Weights of a small transformer language model.
Architecture: RMSNorm before each block, rotary positions, no biases in attention or MLP, untied embeddings, normalized queries and keys, attention and MLP in parallel, some layers without positions, local attention windows, paired heads, shifted keys, gated attention, exclusive self-attention, capped logits.
Training: a variant of Muon for these matrices, 165M tokens, 10811 steps.
Each number is 128 + 24 x the weight over the matrix's rms, rounded and kept within 0 to 255. Layers, rows and columns count from 0. Numbers have three digits each.

# layer 8 MLP down, 256x1024, rms 0.253, rows 0-108, columns 384-511
151143119110182100121078168153091100151164104139109116131149140157088110131137115152139110122144129107121158154113155135094143145160130123125116152128144126104090146158140118165147139123134161092112145107186113147086124076149132131125123159107104112133116112106115130136106155085124124095106083139143115157142141140132094131143139151104136084135131140158076169090130117122132094100065
145132118142123121117114107107154129136098128154140135162132083119133152120161167100134143117116126149190143119122080143161135119132100151122156167107137109152106126111139142069099177108150080166097142115167092147134071102138130148113081122167155138130102100126082171079125197121116090109151134121083119113103125135113137095170151162188141158110137096153141098128151155144125107133156
149106134126112144125172102069134112143125128171118122179116117089095129145143145122182111145148150140109119119056125166144127090071095149107108105124151123082114180143122151159107144158151142145113111136101161094143128121190153126164133097105103098130157094119139119101136110153162117118107098131109107104117141141132108104101129137118132123122107116071151144160168129163102136111051
110144139142129120104133102137121146097105114111136099127133122105106160074148170122166092125130141106145135134140124112095080100059138137070158190141113125118111100105145111078128159115152112125133134091098118112126161130245086115075161132125122160123137196136163159099124166119129153130131113119136124069115174097133149186116114112107133115138147109113114113135090141103123120139102
161101104143095151153109112131134109148122078123125107116065110114118113155102123168116126118088101111129124164163140096097119112133143095119147161117191102113129104112137086150138175136133119116161130144131092124156092122185136096135144079150136132120071095125116100146097123134085161114103107135121170127116120142104124144103131140090148145142073102151137100143119095093103153130062
162111142108129178141146168108100102107103110121104094155071130140116143118173110169087111145166094107096161168139165141115157141129134151138142146135141057111125142112132091141169217142158127134110113115101160139130105103170176068108166139131158112141156128110069144124160178082122139135105175105100090126127123116141116119113134120124107141107163168168118146164137141147106152122098
107106155148136135142102155162112084149094136121150140148122124099111096161144114113174114095069134130137156144124140130137102111130142101113119118139147144109132158084082127138066114111140147122141125125103189120069153081155153171137128161098148148095124125153130149118147152151147137138113140114116104119133126119116148097147117112118075115103146143082154133130143113090139146115137
148125149128152180112161139136120125072121113127170095090113137125120139083147105119150089112122091123163115143112164080100145110167119153134141135173126144147120141142086136095130128080135112109107158101137155168128134109224139122157129102112143112124114111109077097178112111138157121097135141099118126180103146102113086110115108142124133079122136115102106102128097116138123072138127
146112098142131127111112096090149107110140116120116108142105119113132095152121132150153079113154126113164190116114162138115119139124101153104121155135128111104132116134147097112141133135145096140124144138129139118099126119136153154109184109079126167133110129174168129136089132118138170105084111113117152130139118106087125096124095128127111157130142088146117127161137124159112093138129
119129168147147082146166121125119150131102133167139144092121129140125119110136119126119102121154143154129099133130114109077109126172133158116169087131157158160161082155128182131120162081104135124127105157117147147128124150000161140113097141125117118100161111112115164123138147103112117111141100099130157112148113137120143116108131139107160130155098105170152106053120093123115141132074
152123087146111123136131067137151109143134113082115145105132119092140082108091110108176131089115134128127115125155080128098147102091119131133175147155122127118139116146140114177109153177099085166084111134108097111129123151130149108144172134136133156142136134156128151128157115148114123139115101143086150114105123129128104110124133125108120169107144125141114122088158098139120154123208
162122120162150164135137154121127151120106081148123130135122118103149124132165121148106110163127115138131130107145147157149247090110088153125125137148140115153158140144080132132154117111137118122114143177104110131136143106082105172112073131156138141122136112132103135116105143115107143144104150113148138123136148168139131129145163136142108138106145102119099143123121177166100118095052
136121129107131115137093153123138166094133148105161126117135123118135131125132104111090140172165167139108115081097156145175071085097088169123123128131139106126113147119134102144139075101126125136127100118116104159169149157139157117145080178119105103148108093136144093129146107096130114152106112119130144133122139136119158142133149122062124144132144168098156145141108158128074128141149
100100121110124147117140163125121140123121122180104149110136123119151130158110143135139133107100140114157152043119146165092103147110110129158096100119078150098127122102142149087112161119129142133107117131118136140120123113141132135115122136130085104145156107132112104152125141110152126111116119112116137122126159136162107120123113092067145123158099122112115147125123115130126122110197
131104117157097105155116105167161108157114150161132122093145091107108131161086165150120086142110163162144116123130119123130092098134106123122144145118097113134107143115116155148092142132134144117167136094122150150157115128161120131131142123138100153110145122150136138135140170124154093089137092130138109115091170147094161088100161118138152115107109104148125138123152130133128156099128
155135117143123118101094124111095140102121171114138141109126052152117125105112127159096140091096110137113168096107149131134126157164159105137102161119160129146100135165152156115113153179082109155138089132141142087129114146113136128135097094163139122108128113122148147077123160095108141164140140123094186150188115132099133119145085136149122174141123179105129145126113113163111155140128
131168146146142150100121106116138141136146137116164108137162167132151131169100127130109129134160125171145123108079116113117067147142111141110105128149122114120157127109119177128146091149132148107109153146150104140136096113128071137108114126129144140119092087093097128119133154130125161091153158075139125105134071103169141142152129132119182098106136104148148128123125160158112123149117
121109152085181112162149123109091135138060082122132128146132108145145133131098169159106129155175147155109073178087160130128145168122114130104089137126134151163094153138149139140100094150080071096140172127136156131142136156120117152165134074117126128150105127146137162109117113126100104169160118182153149134111162120093106135144145110140133137102088161135103126130114133099176108127118
094129104142142158114145143122130140128144104158137107190124130138113153150142138120185100119168082092110123125174103164130128144129115182110164104137183139087151104144106151145136131138127119085090120113127165146117132106111092115136088145126150166069087126131096151096087128090114183103111140112127145123114163144127075134128136098148126102135154142142161090105115125165158114095143
127151068068138140111125136136138103130130160122096123149157143085115108131110157144130116125098130128152127112123151102142159113141174135135124086086129077157153121155119121174120085126144140112117111155155128132160094136126148139142135138150148160162135188125092145143135158125134118163115158121125159111151089149147078121084129140130161115123142144122128166146148093091112128124132
105160107093150164144132125128137108142131192148084108133164181099134165108145127129117131102139109135124108101138158140145144145128139127104110123146108127110110133146139102130125154139127108124133108157169115135132109149101157109132140113111094120133122119137127108142129128122108128110105151108125148125170113101138106148165110136156121155177171121122183142132086143138112114161155
113170111103138138135127153130128130133117142119132136113123112142125137120147109116110115138167099075156117125123117165124164134152116112085108140113140090079145100145142160105138116104162107085108136121113137159170114075172104141125119143136138127148165173130104122131159098175082132105141139126103108130131116100126112156155136104117145099131114124135156091167102095090113159183131
129117149104094078091109127225149145111120126121139123086193154143134166143138071137109138077100167132098116127170144137140106133106117108097112100133141103118151109103124103112150113158132119146103101092098117129169130148135135128087108158090131131095119153141129164126119113104132140131103127086148140107156156089137101129131109145104139143166142149141116157146138151154123113102122
155106142096171121179117105139115125166120077147090104103147148127164079135107122144133145138121093124132125102112110115117105092094098091176138143123115172100135165081145126110132094112101116150115108120111135106129133185121084136134087125152173137175083149121083092137179126153153120176110148122126170085076111138146123118134129134112131129119112137122182177100088152110124140144145
096106096102132091104123119130153112138127162126130159144131107142122130156148147152100121117109132108110124132211150176115189139108133127143108162176110159160125126154117142121093155151156098122120117128146135133157134103139119105115100107128152088127103115113114101137153164076153097105099159097106137129133135142122113170102147181119130103148148140134124147115142132139168091092127
141118164095140127136127076093119115108137128130144127134118135142106155095118099177134122130126152086142158092127106101167133163151155096125130106097162155129122151133184150113106115131161113129193103147145087086108134142136099137134168107166184088144160112154131144099097138158152118146144119112117147108131143142146126122143152139098130128169133102128129137129112117118108130108136
133109140143150116162137091099080141109146112119168133141138111103163111166078158134154164114103138148137110142114096175119123169106094130117132112140115168086152147099122126111139146117135150140115120128132146123116132091107122112139155134109132134139113137121127142173135134129132163146129146088123121114155162157128126149114103101110076117077103124133178148136140099126116138080172
041128151116124131127106138150105170146127123125123133110178094137145143140144129156110156105124158145123141114175111110153096159155137146081127106125141130133146098079098145116145117101123138103169098110092120124135170139137137137103122164114131158108133174079156140144135143104118094122122114099118174161087131117149116135152147091116096109129122128135124123114131123082153119157147
137117153116149076150100155143158141146121063103097131116113149162126165143106098108125138084071132088124186159103107138124115120106141124120166175121132151106137093100132141148134151089093104148123137114187124098121151168140118074161131107101104101113136103081114109132154152089094094135139145117148141116168133131144157121124076123147141124115092078161129144133135107095116156114112
090153131155093144087157109121150080149124105149134107108141135109127132164097159100103102096142131113068105160125094145120106104142125150093112099159175121141114120160164150096088072146102130121103117117129142107146143111069103125154127083100135135176152143150130141173084124115147102179135137116122070115130106153116099102134165122130162130127118124120144115133142124168120089116112
138108142171122119124156101134162128155120123144119152130134104153148125109104103181172147132111120119095154122116104079146188158126134136135130127138107132076157119100128146164160061112104150125105141129138110109153117099152130128136166170099102106167082128126153128132134100122127118082130137129116153159150105128125123128142127100115078136087122065117141091101143140117129160113160
131140162130169112121157116154102083151079127101094108151117141156109107103108113109133110088166128125116140133094153149141098124155151138106134145130175126122118154103103134162070103142081117159091144129125129111119119176091116131142106112169152154128095114124109141124113120119132137105092092150120169096115122117129124105145132122127129153090140115094170083124127109154128140110136
115157110124131149090100114176118093127098166144160136172100110120121203180116128091093078093091116140117125091147158137104118094131172156107129142110132122117127118122133110131121113156130107115092115132142108084173140134116098120133128130149172115145141139123143138164104136105094114120112100107136115147097154110142137142118078126107087121165166166134134093114132137142124167128158
136143132147147116133102153109139147126106157093151118151130138135140122138127165150121131111112137116104097125156109106115139143159147127111123130126138114101113109164097154108153116163140152112151153134132127110125180123171152145121133130161072146144141145081131161135163127128140130122147131136143098076137106161134150142132134139111099112086120133124149116140140079133116100122118
165127133083120070104153127166140107128138148123131132091135132194116151120143157129075111150119163141118119144129110134114090157089175125134145101073124151157136097165106107179147129135125119111137128111146139111142130143143128065101145189097120156131082131118077126152140098118094175148135139129127121135123100103095105137141120103118107142159177148109118124122087139128187128146091
079160116134133087134153118126119135075115104123144179148132114092143128157166105131119098075128104095100192094137151092113117100127151095114053136154145138150113149113132130097129160120116174134181127144116145138127132133142084140114119115124182138161099120126116129117165157183106155163134181141124116142142113126146136141130121150118147153161076126121148174166138130119124129122136
125135159065114133129182077100113147156102116107117134133122144128137146146134112133112116125098127126164148161107139101168151141124125172132151106102159142147113150094131154101145139132089165118134084092145145133109142135126072111139153113116105159099131133128179150114106137113139095120124157116117115150100138116130096096102113155114145122088131115150143151091097072117109108139111
161162116126139129090160194076121193124139104129109152131131167135145103091144152142107112153144149096111164123123093130123053111149161085166107139124118103118109158140130108173134139101139136153139183154170150121158116142114127149080148109145145108126076094116130066138116118111150146138171140164150075134159113112128133137137082140071085112134129091113122117140142151080128116150128
131118142121121131114089165111112136110134123124156161121165110121127128119096178131127127156128128105117121122114127126146145100097174115143158114124113130127133148142180116142169089164114116121136099136157084083131119127173129163127146117115116118114150157141151138095138069111186127164142144139143164125117130131129129106144129123083127167167119088133112157124131138134122098131081
133127095150133111161124136104098092109117158121080138186141134092144085113145089116128149113107120102101173187151127142168094160158117141153151106133146117113124105136130120108073171095131122122108118091068165122124047123092129137120131140121166182166134110139152112108182124136126115169102101119127084107086114107126125141149169113164135132116121112133103118081098143125099100160123
098092141107102126129147119108149121146164124117109129129136126153134133097096124160123125108083120094113159139137147110125125131138155118098120103122134098140147113093157086137136111097118131146162143168132144105079111109132126140124112115128146144150066123185154162130109118098112159101094119128151135134093106160122148124118155125149134119138137115139137121123165126153149081105129
169099133134123163119140132092103066126108174110069123128124164095155156147126121145140105134105156112116136117140148061088104124089142110100135131128127101108135163151121085117157139101083154151091133134146121093137125119146152119127166117112112113104136120129072121172133109133157150184147150128145124148122116081106136087141116076110108125140125131153074096164140115142190108146149
138145124132131125156116152131128118156130173086164138134108180119154140157112078127157140136155116117108145126132104095131110125135149155164095142133087119143139144115118142126101157112119076150084155126127101134102103155144109138102133150127147084122152152112078135098154113142101146134078171110124111137129134111171135136109139092160103121143131141163131128130125146152118087110125
090141127068126117137128112148129146105148117098132137085097122173140128086146143098133167149124146133129140114171170115147150100104095143105124151120137113131139075079135104143126164099124112170111096155131123111129127120168096110106176165108147114113094145143142143093156128141160094139155130161104134104127135172156149178171113100099136152145111127180123132108136135153120090113113
122114156122155115108137147103158084106084125131112140133128100153134139101122132110122084160141123109095149175152142124092143135136115155076108129129160122158161130175129142117155057093116135139135136101132092160098175123139129139082131139146126124164123137156109086153156106111125115114103100149145140141147136075142113133133102113161082137131156089134128109117157122122126105105131
088130128109152105109097116210138121116095161135125173079127069093134108129130196163091153157160114149141106154133155168113135128120110093112110133100147086148107103103108143127129208110156150104119156070153105146149120130172120079135138147164116104123137138146150164069110175109111109115124134116146157119142121145114149086132154188108120145082099123168116143109140113147109137085071
151101138129103141139133086123132114111114173144156065126124105107114126122111091117148122142094131152150104119124098136121146156141113074157126110125176124112134165103124091151180105135114097108141124119193133084103141135156115181087104133161147167090138145109090143194105149118125140139108108121124118173132099119158111151134080109139114134138113124202129101118071171131184128153117
091105129132120133152131141152148181112141107087110167095113153054127126143105099127103148126091118122123137135140151090142123142132124123120135123119085128097128096130108130157100149142120134107120089131128133164133186122161143104143131100104146142118130123119142141134168124158136094098108087115104106073145131135151138103114139090159119123135101157130132120127126113125161104172153
136130150130124124121116167135130120120142140141158114104109170145115142102121133126149132113120148093127142152159132134103109150154127135143141104097147091153165114143142143128152130158128093128142148083197125132105141159147124144101161165156124130093116123134131088113142113126135136114121136135102113105154103147138115172134169137122106144124148119145092151084141126117154148152147
123086176097109080109118134103112121176108100150103124083102131115118156115137140155132139121119128152111108096145114137124108174119163096096115124146151156129114125138125079133110121109094108136170147144131091121145118127123121107138115142090171166129097146131127085139148100123115125160134079114100180121141167121115138078072084133175175152143119092168134124152146162149134112115159
165152135131117119146148110099107123135121083125086161134172180110148097117117118156149160111125130184187108103103113111090155149149092095104108180171112133166161144160129138132146177124134171122138196133114122157086113119124097039161120110137116092114147095137109130112132125149126125097149111121131146108104068175143126108102166106137099128103149117145126151119165142140110140157126
139140132117146162130112125136133127095135153130126158081075108136136097109074126122148165144117155132123158125098147124139103125091156113126154121120116146124147123143087184129118135124188135162165146166108139080115154122112140165131111130114159143086140180106115138136092113104149112119130109135125149097096163117178166102108125152120087134113134089107116145135129119129115090170114
118122119151146101096148123129117137092097127117128142169138144137130073153132132102154125140095166131129111155102131167113103155177135125151110119130137149106139124125106127113119159131103133126119133159117123134155134142159157103170124129172149149127141113177159134108086139110130138150164105107142156101171146102122141138134186125134141148140140120118122127173137074118114127146153
095085099132130134146152121138111108145117179151134175160143131129135174111119134081136092154128133145132165082134144117131097101152103137149111071160152107148101124122146148137149104129120131180076106165105089141105146114141096150109095126106098086136147134140128126120124112094105121137097142115174150161126123114134119139158175127104121080140143111102155120164155134115103132180134
128074142123133115145171133117097134098120095146162107116112110138098149101154093115095159174139111173149124137192129100117108129183133126119121141106126119112108087133145117182120104151161096144126150133101128168110127120133139127118112142150097089119140121182146152152121122111139105065114107104105129103049114132133163149181112108131100113122123148134101149143114123110142160135111
120092130086139106129149121148103152132128144091143135122125134123130132100119119129118110127134139130139101125126151141099091139127116098125112155106130156126147103154158128091150145134161118144130139153100105111137130130129109073092122153131146138128115151117115124152142139132089209155142105136186132139129136122133140113131138124111135170136129114129176128131126128126126107158121
096148163151152139107172124163123141148102150143120171083128119111145172142110155126121114151128120117097175155163113124107112118105091134118050096118164114121165128165132157110150164141165107162144080137168115130140148134139153159132084123113134199110164109130114109140121139151146089112117123125120140115103153115154124127157147106148175140085118171109145123163123112111119143128139
102115162104142126120101126119119184071124169141084122128121139128092109095133108125113111136120133134136140122113103131111170128172104137129104141144123083173128134110116133125130111088165101110135099148161138137115129148118135140108136145142159133107118130126141100126117124099149133115115153117114133105108148129168130186147108117086096131147111188086124106154162150141128088074104
128155112098102197120151143115139116173144172125162092135157126143127129165105155090111101105128125100114165117118104186139172101112097150168126107127120111127139137102164156112114084123106126142134152172136088146120128132129147156131146154127128134165132080149098113133183131125158137126143115159109070106090120106162131104131119197148212138117091165122109150123136155140134145142128
155124111091097104176145107133081091148091142113111143168096111118109115117132103128104122154155158143130126192132138149083162134137121130121161141123135139097085128148099133083159133143158099133121127158132127152132134078107123128165100106154121149145163113091129123133112117087071136116138124139139105130185103170148107156122133117136124139109095149121139119107129129160157104077119
142159134130120154119120141106136170105175119166129107121115165128173148114130136109124119146122118137170148151137125131093152123118132153119102156155145100136117152151118108157139173104142123125144120108130143138154151108157142160132150084138097111160137171157129092179112123129115126121133130149142154108135161112140190149133156080157144112141183132117120117131117117124129126128138
100084145142098112161143159108154132151148106149139101144122127174121176147106135109123154116172151126132117109111136143151133167116085163162139130140128115126133139121154102165129144136120115120135126096170100118159110119140148120119142093169141107155103133156093129125151131120117092115119177118132110101123112152100120086130128108130141122118081116167129176119163109128176144097157
156107109138103095108142145132115137130101106146119143182124122117147084147121101077137071174153165124130118130172123163153109106118152109154117143115148131103090123137153122132127144079148123148119136159155149169124121117164121111064138130076180152161092174094131137132136136122117136119122123093106132116172114128081123115142110157112120125129130144166121118145128151145157132123092
120133152133133137112140156088126096084123099129107142128148173132132092110131050134098130114134108166141160124146128112080189156172126114143088125144102112137100120138125152170146123147163124137113121131109126143130141114137110109083129147129118066123116121112127159143122130116102150086144142121132118092081129108119112096115120094155157142143150127114144163168129114123136108170129
115104134084144141099132142124130120094108087097085146141103082121151132119128143135128108116112142092118173138141142077142107104126161120147125123129114092120165154136119110084127079158143138137149114099125136126126092122114116120104132197107124122172144096147135090157111117129128109142086101174133107092154131144155151139093137123097131118110119139123123130125142146150127123116115
139080144140140157148185161115096120109100131085135152105130139098080138136077112139147155076144141152191105146161122193185105164131136170202127095080103152128120149117115119101164137130096113139105108163127135089141125169129159119160117121139144111147172122146154093133102135111133107091129109118121087098165108104179132089116142130138147130117109112123166152105098148114142174143155
166161123130100136122128140147126136118138148112105141132121150116160131149129123115155119171131141129092113167107121141120110142120141114110105129155125160139111108165146124160147085164136109104130120136128187137094119158129127170159103119128132144132148161155108158164120143125094118108130061132134149160134174108108151125181138113122136118120119088149109127086110144108118127114176
136134133170096138119133114136138161124111136130153132146136122127142126129169125133106133175170129143079161099092114129141136145145129136087108125105149144121123081127090114112123151156159143137126121127082145108134121141117094101132092119077109133164117111174167132128147151132130136118133129125110145130129128120161174097127144158149128138129129131117119119140113140122131172104122
151117143152129064121139104131112123145110105110148137128145124135168196116114121135075107107135141126165140148135166109131073100114131136142138145118109149131118147136095102113110105125163097120123080116141118129100172178121157156124107173109130185114104140118172124068127128153166141158143108115115135110090129128133092079175128124149124088151096108158099162187140149126139130145101
123105112127080105102198101159124132132094159138105130083076169136142107119115131114076092145129141129150143170109105112159167085137178108129089143113089108121109161127081123132130098148110095105138141100122112131146138109126105143144127129136162156118135136111105100177132095090123136140094116094131112148100130085144169125155105150127120159095176128077136122165100131165115112135130
127149123151094109140136104144111093143101154142133138121111125188103098105159144134137146108123140111133093066090108126123094124095162127110126102150124108118133104142129152103142142117129145089141143150129096135106137110155119141157154135149153124144106122136109125128141136132108134117110147123115185132096131127110100146132114114111126114136076126113149126128124141075137123119148
160142149164118134115152104135147093165135158153156108138119115129130120121102169136090124121137106093128109164067115172123125144131104149148136128135170084115085158123111140116144123099130150159110130110103131099117173133122167105131129132145084080131110146125101114115089168130135139127109108171142160150138108144106106182093161127103128142105094124141106119100157126089119157149103
119155123105136148117112108124096096133120141139140127115126121170133127134130159123137136097164136123122107130138088140142132117142163142087078114158128066120117109116121109112134096097108153149081171132107173138128096136156082127115098099119176156138127183113104107123090161157112127169128148102153122104094157135160161124119175170146137174129113131131113110109124145142149097123135
132122099126107087146141129119135091103102115142120119122092148120117174101112094127143127148106123133112121113120147152136130102112113134115113137161148133144129111103089168132106110129131123111141143142163116088104123138114117159127070094116102128126153132168151143124119137138100147119156132106109096116132121092150080106116163075157115131120128147104144134075078174108110113127133
099118167116105085120123178134101164128088122119121158126124134050164137125134088113170119150117139134165081132147106107140103169159138143155166140156139099162114175121105166104118115111171102128126140097108105095169157082152135114097117141148111104126106126133113106166119111144116159119143139165136128145157118133165140148088109163179142158085120167058154089143087162115143094095141
151078132160143154143124146145130143180098127138101113130153097130079152135116127097124072088153110107117141174141168148112166099133086166126129151146117090115122139102104136122163105093168140140079102101162131178170146101102091122100139169120094097109089113096107089147117152112108129078125136115116174163133132118155170136180119154161139151109157152101134123129127128149138170080119
104157194119140161112172101117130143083079102141106126106113099125114158144164133151095123139136088097120132145121132159162168145118102124170119136116139183152122111125119133071153114133123144142142148149128086148145136085076114105160150101129119161109147107110071120158111080102116123110130124125118144101124099074108149153095137160120133131126153101095122161167121113077115130126166
111119143138166115154142135097106116123157115123133145127136136153134130108094139137107159126130092152114158127162141115153129152158131145094134171123164137140132157142148148091119139120094121129155084086091207109132147155158119112102151129140122165138153156143133134132165080116143138149145132122081103150200114137150100150082106154098211123124140133131123099123128140139173144135140
114135126131089149128121127097087160121111126143118106108114103116100110102092090104120092127096101108137140110137132117106118105118146121123129168125106148104119136132120126156162123120154098167134142120099157161094130140155104095110084129124129125111126109138157140150100150099148134114119116141166084150121129130099128140131114160095136120152139145131110097141152148121166150111138
101127142147105135138108132118140085137153129169139154088146112079137124167150136143120168121134137151148084106128126116115100120112098128119157169123161142148114147117116190110156074171085144111110081126110111135125113135124144085124128145141128143153124158106145141152124112133146108091135129113136123132093142157150151137162116118108123098149135171165187119119139130064158127103145
099138135122113121149114099122112147176107160113143150121161120137118093161159124109105146148122135170139110131154141095143106124129164131158140106157113124155103139140113118093140133099116155156141135159149144102165151107145133145121116142153103092104116169138103109138157161100133099199133147122152133144128136123092135120139151096167108134153170134154120135151130093144103105161139
165133104115092162114107128113119085125128136127107113088129133121108136133102140129134175116120143126123139117106140132137109104118145126099119124141155105129077104108109100167093058162118132145142125128111184102113162106130139138158095120123148127135166111140127098154193077122081127142081175154149132141150118094102141134121115126132178143078123059123095130128092124076129170143109
128133140094142127141155115146111139099154153090148133125124116114120099111113141123074116161146186109076168121149125129127115165094139149113109130075099109124137159113113130109121108100142138156139120138090091096110144121157171200131148099128143169121157124123144163152132163133116109147104142155137098122074156118137114113163126134101116143125129138151178144163177086139112088091115
106158137155139117117076125115133130131108149148131111127145127144149118127117109155113129065124093137156077162130113112121126114160124145139146187174154124136099144142124117123173109085121131142128140164141139156131153180166110131139139124140084109131151151114111096155154138130107123122145126099126124110099165106108132115141118128157147128093105087141140137135138112158127136135102
161136143154146086122137119144135090131107109134127158171156132114139133078121133153115104157147181131140149156124089113126133129112120143128140165147123160124149113092175132153125180121125131134134130149125121120136132148133118154117124131139127190132110122106135124105120091110111107098104100108138148173151128114143109080095103099128145163131162158148139116133147150170145125168127
154136118095099104150131152103096117096137127114111161145124143108141103133157141172101105154115121129124091116163084146142176094150126145104131128122132121110089137148165112160110111154124138123061121124133101151147121160102109116129114120141085096128128103138081100147131136088111127156119156141145141106124153135090128163126147095140107120114125173104097087164133137112129090099123
176123116114103112132146104104114159146159131102137095141120097162139105163098153127138117098124114153123139102135115138051146087108136125146107143122117133166115127136127111114118141090134144114119122157196112170127107139102122149147114124139150129123152091079126122151129126132114142111107136120124101118127108121121117142163106128124184107090151148147163146154084130159098126134140
134128144133140143117130098123125099148126133100163138159069106126139115068160140139152139118135102138135162119127109123104096119141141093132160142155156114121124108128102140134111129109101150148115126129138134115129121118109116171110135139130091142083124109109110109156107112161088157123111086108162154121140119092151151101103125142141105116128129062114105129148110079119133142116145
082122088116129177089086130102107095162102104126095116117098139163144114220154125115117113178146142167131166110169150193159143095160108120145115108133173162137051097151159100095186147160164124170103111064114164120135132108108136113143135092125094115114065144095087113136122132114122142124105124116134096092090121132113146125125080151111133137106144137130114142169154108126134149124099
080134121104080132132154189112131110122132144113122157061142139137102116162129157096101139122149146126096050133105125134119113173116127110136138116126132125156111092102127114124117126143132135104134106148147123125139141140149098185112105163135116125087111101144130159181145138112171071143138156088129142129115134108152094125160128154119112158149064156124131148163117126143117140124106
127150103148103133107154102102143157116062131138098150121113139101119144141131108125135112147149146128109134109142151108120125111107089061134149144108151118131153122085124094116145147104159137153103141120148138128150148094114129115140108115151118153131127111138120144173134109122112131106153150162141112114124102113165149107174156148119155120138160128086100147160130156066130154108148
109101117098138110111165107121102091141143119116165176115121137149120074095107116133146110097101173092137139071176132126155102142134123138103117125145121152137140139164158190099143130089161116120120145136107163129138114092158128109136178134125149123125149092112160131131143142170134091111138115102138138128091120153163080127106098128108152132120175135147138119160141151113140155138151
138095115158119139108129112134100097107167135123125171135130161110121139152148122155132098139158119135111084143182139124111143149106132097126100076124147144173124159146155148173091123145121107091119128122110138091109154120130160151150127133166138089138108131131129148150129128133117113109144116156124158107111131156131083132131133145108143139118078164150127134106155183128128109120171
102170130144131116171108125131135188116132155138141137127169145159125166105128138127119101159108149156142097147136070099113143136136138166088115117143123152142117126120141119122116095119101107083155096170151152102095131135160118107130126155126146100103126134095090186112125167145127089144111165153102108135129125174094129196122126113131135108143166094142134096137112130119126192129128
125111146155150100136138139150144118147138112116129142144142155176100136147132134163155141108115144155145145112093073138138086125119114148107145115129164121137091115151112124085157104130150179103125075100094106111108160154134101129068128133145128110135134108139115114123093113110146115111137150118086109102112154083147107163144159139164152119135139121057147115151133095138130115114128
133149126161116125133119124088136122145146148102139124138126102158138120137142076144139114129136098174137145139155113103108144119120156147109142129129146149150100122128159135142196178113110130107109138121155137103115141129115119105128093117136086146145153146126114135100132091156106157095189158087100140054157147131172143113151107113110148118090101126124145181109130118118123133102165
135154129123107125154128135115104169131123183089144100127138147119124154090117143078101081149112117147109151136128097140106115111124129131093115113101106153071179103151125092150111111135098141150112103125111084144133153149137105161160110108155097135120128136077095137142150102141108138113126095107179150121158129108146098128129108180151113149156107156156076098144118117168152172126133
102148146148135149110113133085096148131118108171118061110163147130142110166135149134135151119102114120102130140099134138138142086080144164097094127134130114115133081127116125144185153076103151157125128144146153130160113111164143145139159138121131142125142123109113104113103061171097145142129152123115128150100167110136128073179120096170123141121138154126121065113103138169152102176136
074122130111145115125128101126103097170065131130118136102148133115134126183111139142095123100134149129135118143155111122116135132100145090146104120159139103145119132128116128107130150072107144135148093149163131148104116153107121141117144080089178152128147100130130128084125160124197095143132115105141123147093119156125151113151132123134155112140106127138118166111108080104142143153105
139149079137114122137133142144164112140103138115123109095132124183108105126144157112133116170121150141173127121161101142160093144133106128105135141110099133096115055127085160129104115125185087115146113109051125099164155114072128071134158108114155142110137123183144119111121122146122097106131127130090123119130105140131129143144153108121139104143138152118101122131141093137144130140139
166123156124144133130111161131099142154144146119118108123113136142157140110138098121148133141165137127181121091102157122166134124087109128139118178177137141131171137138134136120105130171134108143114132077080121167102102120115158145139150183120125100106159131138117158143107129124126108115100120090088067107080103153141128150142093156127119139111098122103099124130158112132122145132130
120117149144151137158144092149101135133113134121119122130120148144134085095107084074133116160119161119100115129144183142125165138130072156130115122169154112113089143129117148105137117079074127135153137162123134127128111142092146136147075130108153099118153128104143096116115123131135073086153124080109103058130145132145151174124138105149126165134113136165114122121141128108097135140068
134139094146109128129116143117136132111159153149115123148113169140143150125130141136130152119138133111143143129132116085152125159115167164133109111082109123154139126136119183129151110162183170113112135150135100120105164143100147128077133149128137131100127106101115139118142105124143140157099176152163165107134083130160127107065136103155120148145194146098146104131103124077108127162099
104109146128108132169148148079126101157154162123129099173128113166106111154110144173144114144132165136158118127149085122153080130094156157109096112125115149108140133068141110128175090120120100141165118140118094128159119130130133150120132140121124152158092160136120106127158120159149136124128143172140091128138162129117150104142120098090134087140109122160163167149097142125108155108129
124148135103114139155071114122151142155165144137126131151146099123156108159115103111098096148154169148099130135113191120155142122112084120173140099095143107088105080129112133139141137131120121134124106102149124153109110171136129150142100152146118155163057071131089134130124157154171110140135099103086134145152148168109109083131138086129107132093164103125144170150103092123140144107145
135148135080129156116165080136112142084167184123122124149163126137139144150114158175132144147106118119098115119126110079148123146123117096143112104154120144123123148136079122096102113102150118108141144153129116118100120143154133121149109134140114129175141151158144137125120075119111132181142123136114128147148080139136112121107122144194150142152114120152143135134117160138153144111132
121118163140141144093122132170097123119167102133101119129120110149083159155120139124129135125169120157179128133165172130137179135137122167153109143141067119131149138132108187133153114137182129107097136136087119152156130103126131127130153094126122140132160146135152125153138150159149125128102133124152072137105138116100107132131121146097079155141142098117110127144102124164065143135152
120140129168168112141129098123165118119164155171069103109077124136129159110153102120116144143150134141146186118139146128125124151149130135144130181124134085145140136076122138190132154144158159168131079140140097098118095145126138132111143117151123100140149121110134171092127162128110146109119089106142070101137130099097148122076140117095131152157161125137106124124139128111160115129143
131189169155134128152133079134151135130117091160123134102123178106147146127134124120128143145082139146179074140145102123110163177123151176186125133158122128095144112155139142132154148107130139138114126092149163171145095116127127107120139149161142130100139131132128152130143138124117164118104098124113107143121180150170151132151129126164107137166143108148143131121170146147126085153083